Weights of a small transformer language model: learned positions.
Each number is 128 + 32 x the weight over its row's rms, rounded and kept within 0 to 255. Layers, rows and columns count from 0. Numbers have three digits each. The size before them is the row's rms in percent of the matrix's.

# o: layer 9 attention output (transposed), 64x64, rms 0.232, rows 20-34, columns 0-63
# v: layer 9 attention value, 64x64, rms 0.284, rows 21-34, columns 0-63
# q: layer 9 attention query, 64x64, rms 0.271, rows 32-63, columns 0-63
# k: layer 9 attention key, 64x64, rms 0.267, rows 32-63, columns 0-63
o20 094:107078149173181207110161148127117153085131076126062123162130107129147163144134137094119137135171134100129161118121053173105152116121133091163126156131103095146105079079061122116059115154136156
v21 103:200093169098109142158137110132068148141121103164101087187148137149111099181064139148059145164100184144154131117146159146127130124154129105129051111131105153149081113164157080095126109105115082
o21 102:085132078116100122184063107167118172174164075150164102090140137090194138101142117118197124143113088119078103097122123140120072136137143118139170175115168147163129102079102159164124135089127166
v22 101:131092141139096103154143147125125128145197113152109106097088142173145096099154105146145126186157093134148099108133052131125144065140052142120140062063171092129189115173119170114141174121134140
o22 096:132185099112087055132105129125161077132160104107097094173102109074170179111136128101076142142123131104179169163074110150083113151125129059113072097137090124146110156118132115108112068097134160
v23 103:114079159157095153118102110127084080175078078133087105096167158107117111123169115095097167137163126164167140099066160125133148124139065121113109106134070144178179118122139156160099088099186086
o23 104:096144107137202129154212122087163114117123170117154114132095143139182147203067108088106075180110129159076118138181145162093097158134081110140167177140152122112127115122137098141134144148098139
v24 088:148126121124147072155128101149123121112102114168147096100137118077139091068118148155058064134132111161113177141186140108084115132037135111107134167137152072151102113098139139076158110202116129
o24 085:106128117128129123101128088097159124097128144131117080140193168104146089096150156114172150167098141134099169142116098134187129145174082112159146067127133164087147174195071071180083099135099094
v25 107:150094132125164059110164144108075076159146126146119070130100093128182059117090149138177146146159132141089142120086189119128130109056127097161141145101133137140077109156184146129156088085098119
o25 101:083141072161165147089118085123144185154092113153071102107159173087138162126203140113110134116126102079140192182124122122162118147138121147114168123129132129175207077132132148137149123096160176
v26 086:168077119153099139142159108129148179144193091157168159126088156130095103123098155109150135113127130105117064175131079138064135162159140144153161118116117104034108126083153096181132070125145153
o26 092:128119077135110138134063113118037097141092210101091138139116113108143140114113141132054109120137184111105156117117100079105102089131158134118135108156132124118146147065059139137117162108182077
v27 101:108229152120132109103123145125110126170146183151122081115135154112128138139117113137180119122162138088088126139165130105184105090103147072101104101151161099087097128077190159089135204091148154
o27 103:106123097131166127117105111108130071066107072161088157140111078126099135166120118149137191157147137129158133103132107161182162151104176176157151097152134140179191103113108134152113034155101158
v28 086:118082144129057172132125119155164121157130115057103130084114126126134084114129133191094106081131102166106126148143162142141117112192120154126165153116069076097098143173107045159167145100167129
o28 093:106091114110144155118128135111090133148158095144131194154185106139119195149131112143119096124062128153095160191104106134095135101182115124116090167157181195103077132067149135070121125104159092
v29 097:174134130200137131161103145161110097082089150190115125143114157105142178155101106181089116146155190146120091094103112120081162082181188157161146142163107148161193132133110160104117154124100106
o29 096:150179152094134120166141117185112169156165108101126105149132151152121122119119196126195123108152120136163084139178147165151113097136108074178159178158116106090139119085147063083074131104185157
v30 095:154087090154160086114104142139145160128135139127119122119185135081092118102124153126198135147158129086125099106091144169171145080135078188073147094106062126055142116066143090171106153101125128
o30 098:104142133141209135142154144103131111077052162138121206128125140155131126149101100125131149174051179129180138097129088151067148150117130105128134146138104099164135153089117133088190147179158142
v31 099:120138094114085134108137037119207137142132146163147163116118144060185132116162144151104126079073129121081165110148104104073130141072132160135143119173127116099136145095159168112163187146113091
o31 087:139097120143100131127098112119138131078132167122149145104127168166132130144142138145159071111127203177136131175114146155189127070125143094152185089117078124097080170198088061167100123093101132
q32 101:109104176180097105116124112120118169139118159105130109174135138107066090158197118136132132132156132068176108112086147132176130063077108137114127169206098120111129122143135106157108054188130112
k32 104:133130181098148059143085127093117192138079144108144170151129109125096103140164113160134123141158089079141071095112199154152160131091103115073140131194102086109144141137156138167106065159102129
q33 105:118107173145134158079092149171145112121115139123160142107171115047158049111135106090126081086172164121115145103100180097122140130127234114124145132120158102149140108083133089117187134128117104
k33 102:062089171179108176155114134159139133091153093090166168063116106123164081111159125150103041158156151125149125077112143107140148105157124144151147162114149071135175155124105182097179120139119129
q34 091:173175165152182109119107131122193119116042122197138160138148111142124148090163081164176133167110089153179131148153126139149120135150160133138101124175141080102172086129129102086083094125177139
k34 098:135120145117147151136159150129124117131090123157092156116171153088100153098132105127201065141142180091172099128149155193141086148137131159159121160169140109197142061095129107108085040135133148
q35 095:096124167165161119091130128175123137086155164122172122129140110152119190120096175068143065167114106108123103100114149157149169129127183111180166103122160164106099134219130151117095095168083099
k35 097:086162121138189142106101114089152132100109173145182192166141130119108167141075116113112109094122123119060128158087106144079190177110104086137147108097167093137167155168130130067076161123110129
q36 101:122129148159148085072165129088118160134122116139173085117165175163142115146114117176115102094041113062112128160158119118133130117161112068136156128156165172117114200123109167103068146145186133
k36 105:087117158083150077089138088089035141116122093119145108126113152094148108169158116128118133129094108118122104203176139172133147109203107101188151115136182195140132140172124096141106110133116114
q37 097:096129139114138087130104085113074115139143074068192176062119122121181164137181190125109125170112148127054123103140140109173150118121107182112115137119159113111127100128139142179066131145139078
k37 105:151132145122155134107120118129086122206099114080138144168169143163158164130092175103096127196155130126087119110096102107165131093148141194037111115136128165069145104122128081093087168146099124
q38 093:110135104145181174138127149164137160112140159095110116184129113074177177110127130130149097212182144150109127096183111078153064081139095068120121178147101116129160150095092100087150129129123105
k38 107:102157093135215143162136168131105134143160132107101144150100071114069141064138077146150142199138121180100107102136121120126098091105102086128144121178089154168148144132111076125164186150084116
q39 094:135144100147171117064113170158165094108180158100116167192164121127111086179114157148115174099092166155162181079132156133165140118193112152123080087191134158119141132096152097122123107090145144
k39 103:095152158137138083100164148142134155112173169077118169156093105203116145123187131157180143136130117120136147118117188144182135140184182162202084128105114141163154123105187121103147122093159142
q40 102:148166104085163166089157112062140173123121105130109200168158146135156120076138162103134150180097162104182159126131125128114146165103181144115121131109069114134060131132065169146144143129064137
k40 102:087152066126134138125152122096137153156119116135035163112084171120132135058130109159113186103129185154195145119116103106109180082141167112142118103150113119136124144142113179149081124070087094
q41 100:124106070073162163096128118142155042113092092115080153083130105104075085148109172186156114140094139086142136108120158121138151113151145090216146162118158146148131134109156149124060124156140124
k41 103:147127109112158135147208106117129091108090088098095148109127130120186117084124178143171108169141070103121157124121146134159169121143067101213125079134173095090130085140166174114095150165156145
q42 118:124120075203145122115103159104156176120152111108121194093108099094111097119119109136142161140149066112124150149112139118108189229128122127143082118146110148165134152129146109174163098202121080
k42 109:109193091219140125116127147115146145116141084087125200133114110060142114161088155131087148157160118071165175147098133162122177150145136141146076110146128165143113150072139108157153143177127094
q43 099:153123151118111075112155173078160081104060144170158135138125112122120082151126115112132076161115158173117129191154147108116145130104144194109113122087075212176120126146125203129093100117134117
k43 101:119201149055107141093172105051190122107091102168126136097138083137135115164083081122127111175179164155106133173139135092120155101106124158108078078117121181139124080135109154109105124142139143
q44 103:115110139139110178069116103118098105113114213152095164070101100122117115150111217110117113141126077099102142109139090118117155098103110151065156181133171149133123100081174120119151195138112152
k44 104:117098166111136176074105118149127100125109189138094138086093150160086139153111162125104085151087083162122148144141116111103195152095086188103213152134151145133105087086176153149146156176145133
q45 103:104182124141104197119119141010115159112161163127112144130132083116128171103130176189103132152182095139096148159121127157115077079158165154116139101131122180156119152148104174163113119144135107
k45 106:145172118109088146135135162125116145183183194147079154186077151117168095134104164139072103124149160139118122137151145166117060115145138130108145077113169207150148172134118184141102108133168103
q46 095:190140140136100153137145113176109126151105173105146153128077100111210144120115082099178137131139122107078121164121108197212128144147057098102130130137127139170093105116084122111112123124080073
k46 095:139116114159131130121168182169166124104113197126130091112145112064087103110132096118129158152063169064027147134082096104141139102165128136098144134095108103158102128120164104149109095161133077
q47 095:136171068091114195094134063120129128210164097117134123115113105156100129047122121108103123143148102115101077107169132066168113144135146192111133148125105126102071133085115080155107102135120107
k47 089:091160059132099149162124090148089081172135141165116129137071152133126098113140182108116116123105152144122148076118143099157121152099065207104108171117085088097129155109127105145032115140104141
q48 093:116095185087128088099124179099205154179078180110167147102145092066144141118131146120124143092119147135124095103096118131143115165156094097125148127133106086034117151121175151074117128159116159
k48 093:136092181103127129083116187079166170159184112086167154144185125064101097111122107083159124094117120168148107119090129071149167122122116144184147127142158142107076080172135150104126122166081137
q49 082:051189079080072156109098149166153128130131120157166105126078108175146107132115146130135145166134175125146090166144133121114091125091101061181153120153138113173124090136173165186118083111122164
k49 092:127159119119115167098159102185199150132112102180146141177102093136148108129121128171115133076128116152151107174096139138081037028142110119144148112144131099091113111189167104148119127134098143
q50 097:153147136095084126207087099114097133102110119086159135119163153140176103142141161148113101156074159149144124171055154123127137160164159108071152149148074119130147174184178113132196106110148099
k50 096:103161160100152138188145108113123073128175155121141135101165170143188088172124113101154086112108149124129132160025135158093110109136191091105134144160086155076103136163144134158171100140111086
q51 105:057161130080103119151149114124131112128165171165125107140103158178143123132081125112160121129152093130166169164117198126141090173070162115145177109129151130117096184107140059072109059126153146
k51 101:097123115131135099174121098128163134081133134127174153135071098089126107132053143091183111093086095162149142129095144106156098109113143109125121102150200134140076170145142079093133063064147183
q52 108:135147112117124144117110160122154091125159146109120157117172142164123123149175130148107128152103081107159064152154090210200090100152220143102095167141101123063104146106159148098155175107155124
k52 102:136081158171129165138170194033093119108138123139110123071116148147114125147126188114107145096123149130117101112112117150196115113090113077149071203119129157138151105084181110149093124164121149
q53 097:096125116161128155116093098119101114108089139131146154174102134197143112095100112144097150129109079169099123178075188133093200134104114081131072192080094108129142119074122170129141096105154175
k53 107:139117146100133138075164067150090116118132111077105137158073167058109145125070124184082104138124127177108104144112193121101146130091132128151061173133091155159107157117110121163166083119170165
q54 091:095107191135133162093107088099130122145099154173115107110141200141195120058058130159156122124085133094124111125117081184132085147141110148164113106180119106145156175141135057165147126124152120
k54 089:102138140112139177154109098091113118170136185145122124079157093085146072082096119138116209106081087145141112198148139120122109118138141156128104115173148093144200123140120071185169086117141104
q55 092:091103108186104086114128123120088121094095122098081161106119096145106133088151132179162080094098161188105071082117121088078149127080147134114067090153135110166088200127109112092109118133135162
k55 085:129154175141130114101173149111124136136084176080132112130127131154166159080138160073118063093123133158122111169185152148121188113095161135118118127087057060146112177096069089155101130152109147
q56 103:085100129103151095100137118134107119073175116119081176101178081155093120133130145116088081136100079089087134147185131164142083130070130114182125119173066131148168126124154110108172103169074152
k56 101:084112135153153080144182108105125141105130192148104133129184114138129145117128166145036074079082119104140161097146154164108108129077104113147088076185128126091115091076164125143135177121104154
q57 100:090148141119152119174096187125170082119115101115144147161118145158153143078139079088080140166155141052155161068195138159153147109166133192100209122115100153151147140134107130112125121156129155
k57 095:138103057129155107124168139084120107125165091174176174140111091135147187096144127167104159137129198131171074149143107111147143179153091159041112096132127109159135132082149149139187122128154147
q58 099:143129134104120130156079076162165090111068112092082095169099167141093095108170184128089172104123094134070161128147074127127107131118146090201104106137090093144154130126106147137064159088127094
k58 105:183150115125155091124160063151149176112137111129070126067157149166086123063138208114142104118143142119073087120125085164135130139123129104203109100104111128121147121175103123188129125157106173
q59 105:119101160103097135169101133103140090129108160206113175110149115132121161110114138116155082122128121083151153114127116096102211121116178128072096169162137167093142096094149114190112134085044096
k59 101:099121194145116164099087104086175073101121101140126135158113137145116118061081177187167108159092114088136127150157124092075174129122118174099127145082126180102148125109137192150173102111092114
q60 097:140135092176126150120135123123181118095138122095170120141095122109144183171120060154096118140117118073075150111113185127090075169139107122092158182140093086091088145109178132151067138081074131
k60 095:149136103124128135081145076153091156124169149127161134136072114099152119099141115091143111230099134107119104106128132118080113129148116096131139137138081128131091117120205155100114131052027139
q61 092:165121121121175135130092163131129130090073121141141098109168137128133158131203160088139136139150144126092090164145164096070182127097082125187114143151124184119081136113149104094189145124212172
k61 094:118125143089202118107091154202163138083069111117099130123130160154127094095192118133111114100149118138188100171131119147090150106133116108142077156117117160109059139108114146036137115128163163
q62 096:119150120172102158129134134103115043152124147122126081087105207125203103129183121136146184168092057143137121148160160148102135101162134109148162104147109158128122148076091136145155094098073113
k62 093:170107087130160157137132132084102061101106140125139164098121203148094045139160116168099221138101090180121156127098130123094123115160164136117160122113127138159118150123162085106145073104120165
q63 085:073019096117101111171114140078129073133090123174163130151190128169104170116142110115124194110139110139087104125128161078145108115148118138089127113120144119183149067086111122110133155139155100
k63 082:123125141085114071134145091134108096118122085168154119180158160154083113086165156118176135115094180146124119076108102124070076096094139182086106121139146118166141092055125138082163137145183094
v32 097:152135093122108088173195115083148118148177105167142108137168115083112140135137149179117159153114157118149154174066072093161157174101090093118147152153141114121136098196175102113154146119180185
o32 107:109089105114140163133141105118090172133112160126088222127087104138137167084093116126125113052110128116109098134177137141135124131157145137116061159157157092193092140064108122153150064102091159
v33 111:155132112094186140153120159129167077118113098156142105112107180105073145099163097124124130140160126102082105117080185151115148039121134170081118109148151151125125150046097145139126176088182149
o33 109:134141114155080105099108107190158159162182124064113178184133110168153123129076134156141141116113116077102137090133093085146174131124111118135175158071137089103134152187168090116134182151081099
v34 106:123130141185146121159157197177145084152048150083117124147116114101158170093093086120118145074191078100114166095138134092150129120117129095076152145111082203149157085127132118104119120118116113
o34 105:157135104114084143138075078083111092163168138138155126109190179219091100176154099157118119123096135132133087150129128154153076119159131167126175133154155072160115123113119135142121075188136085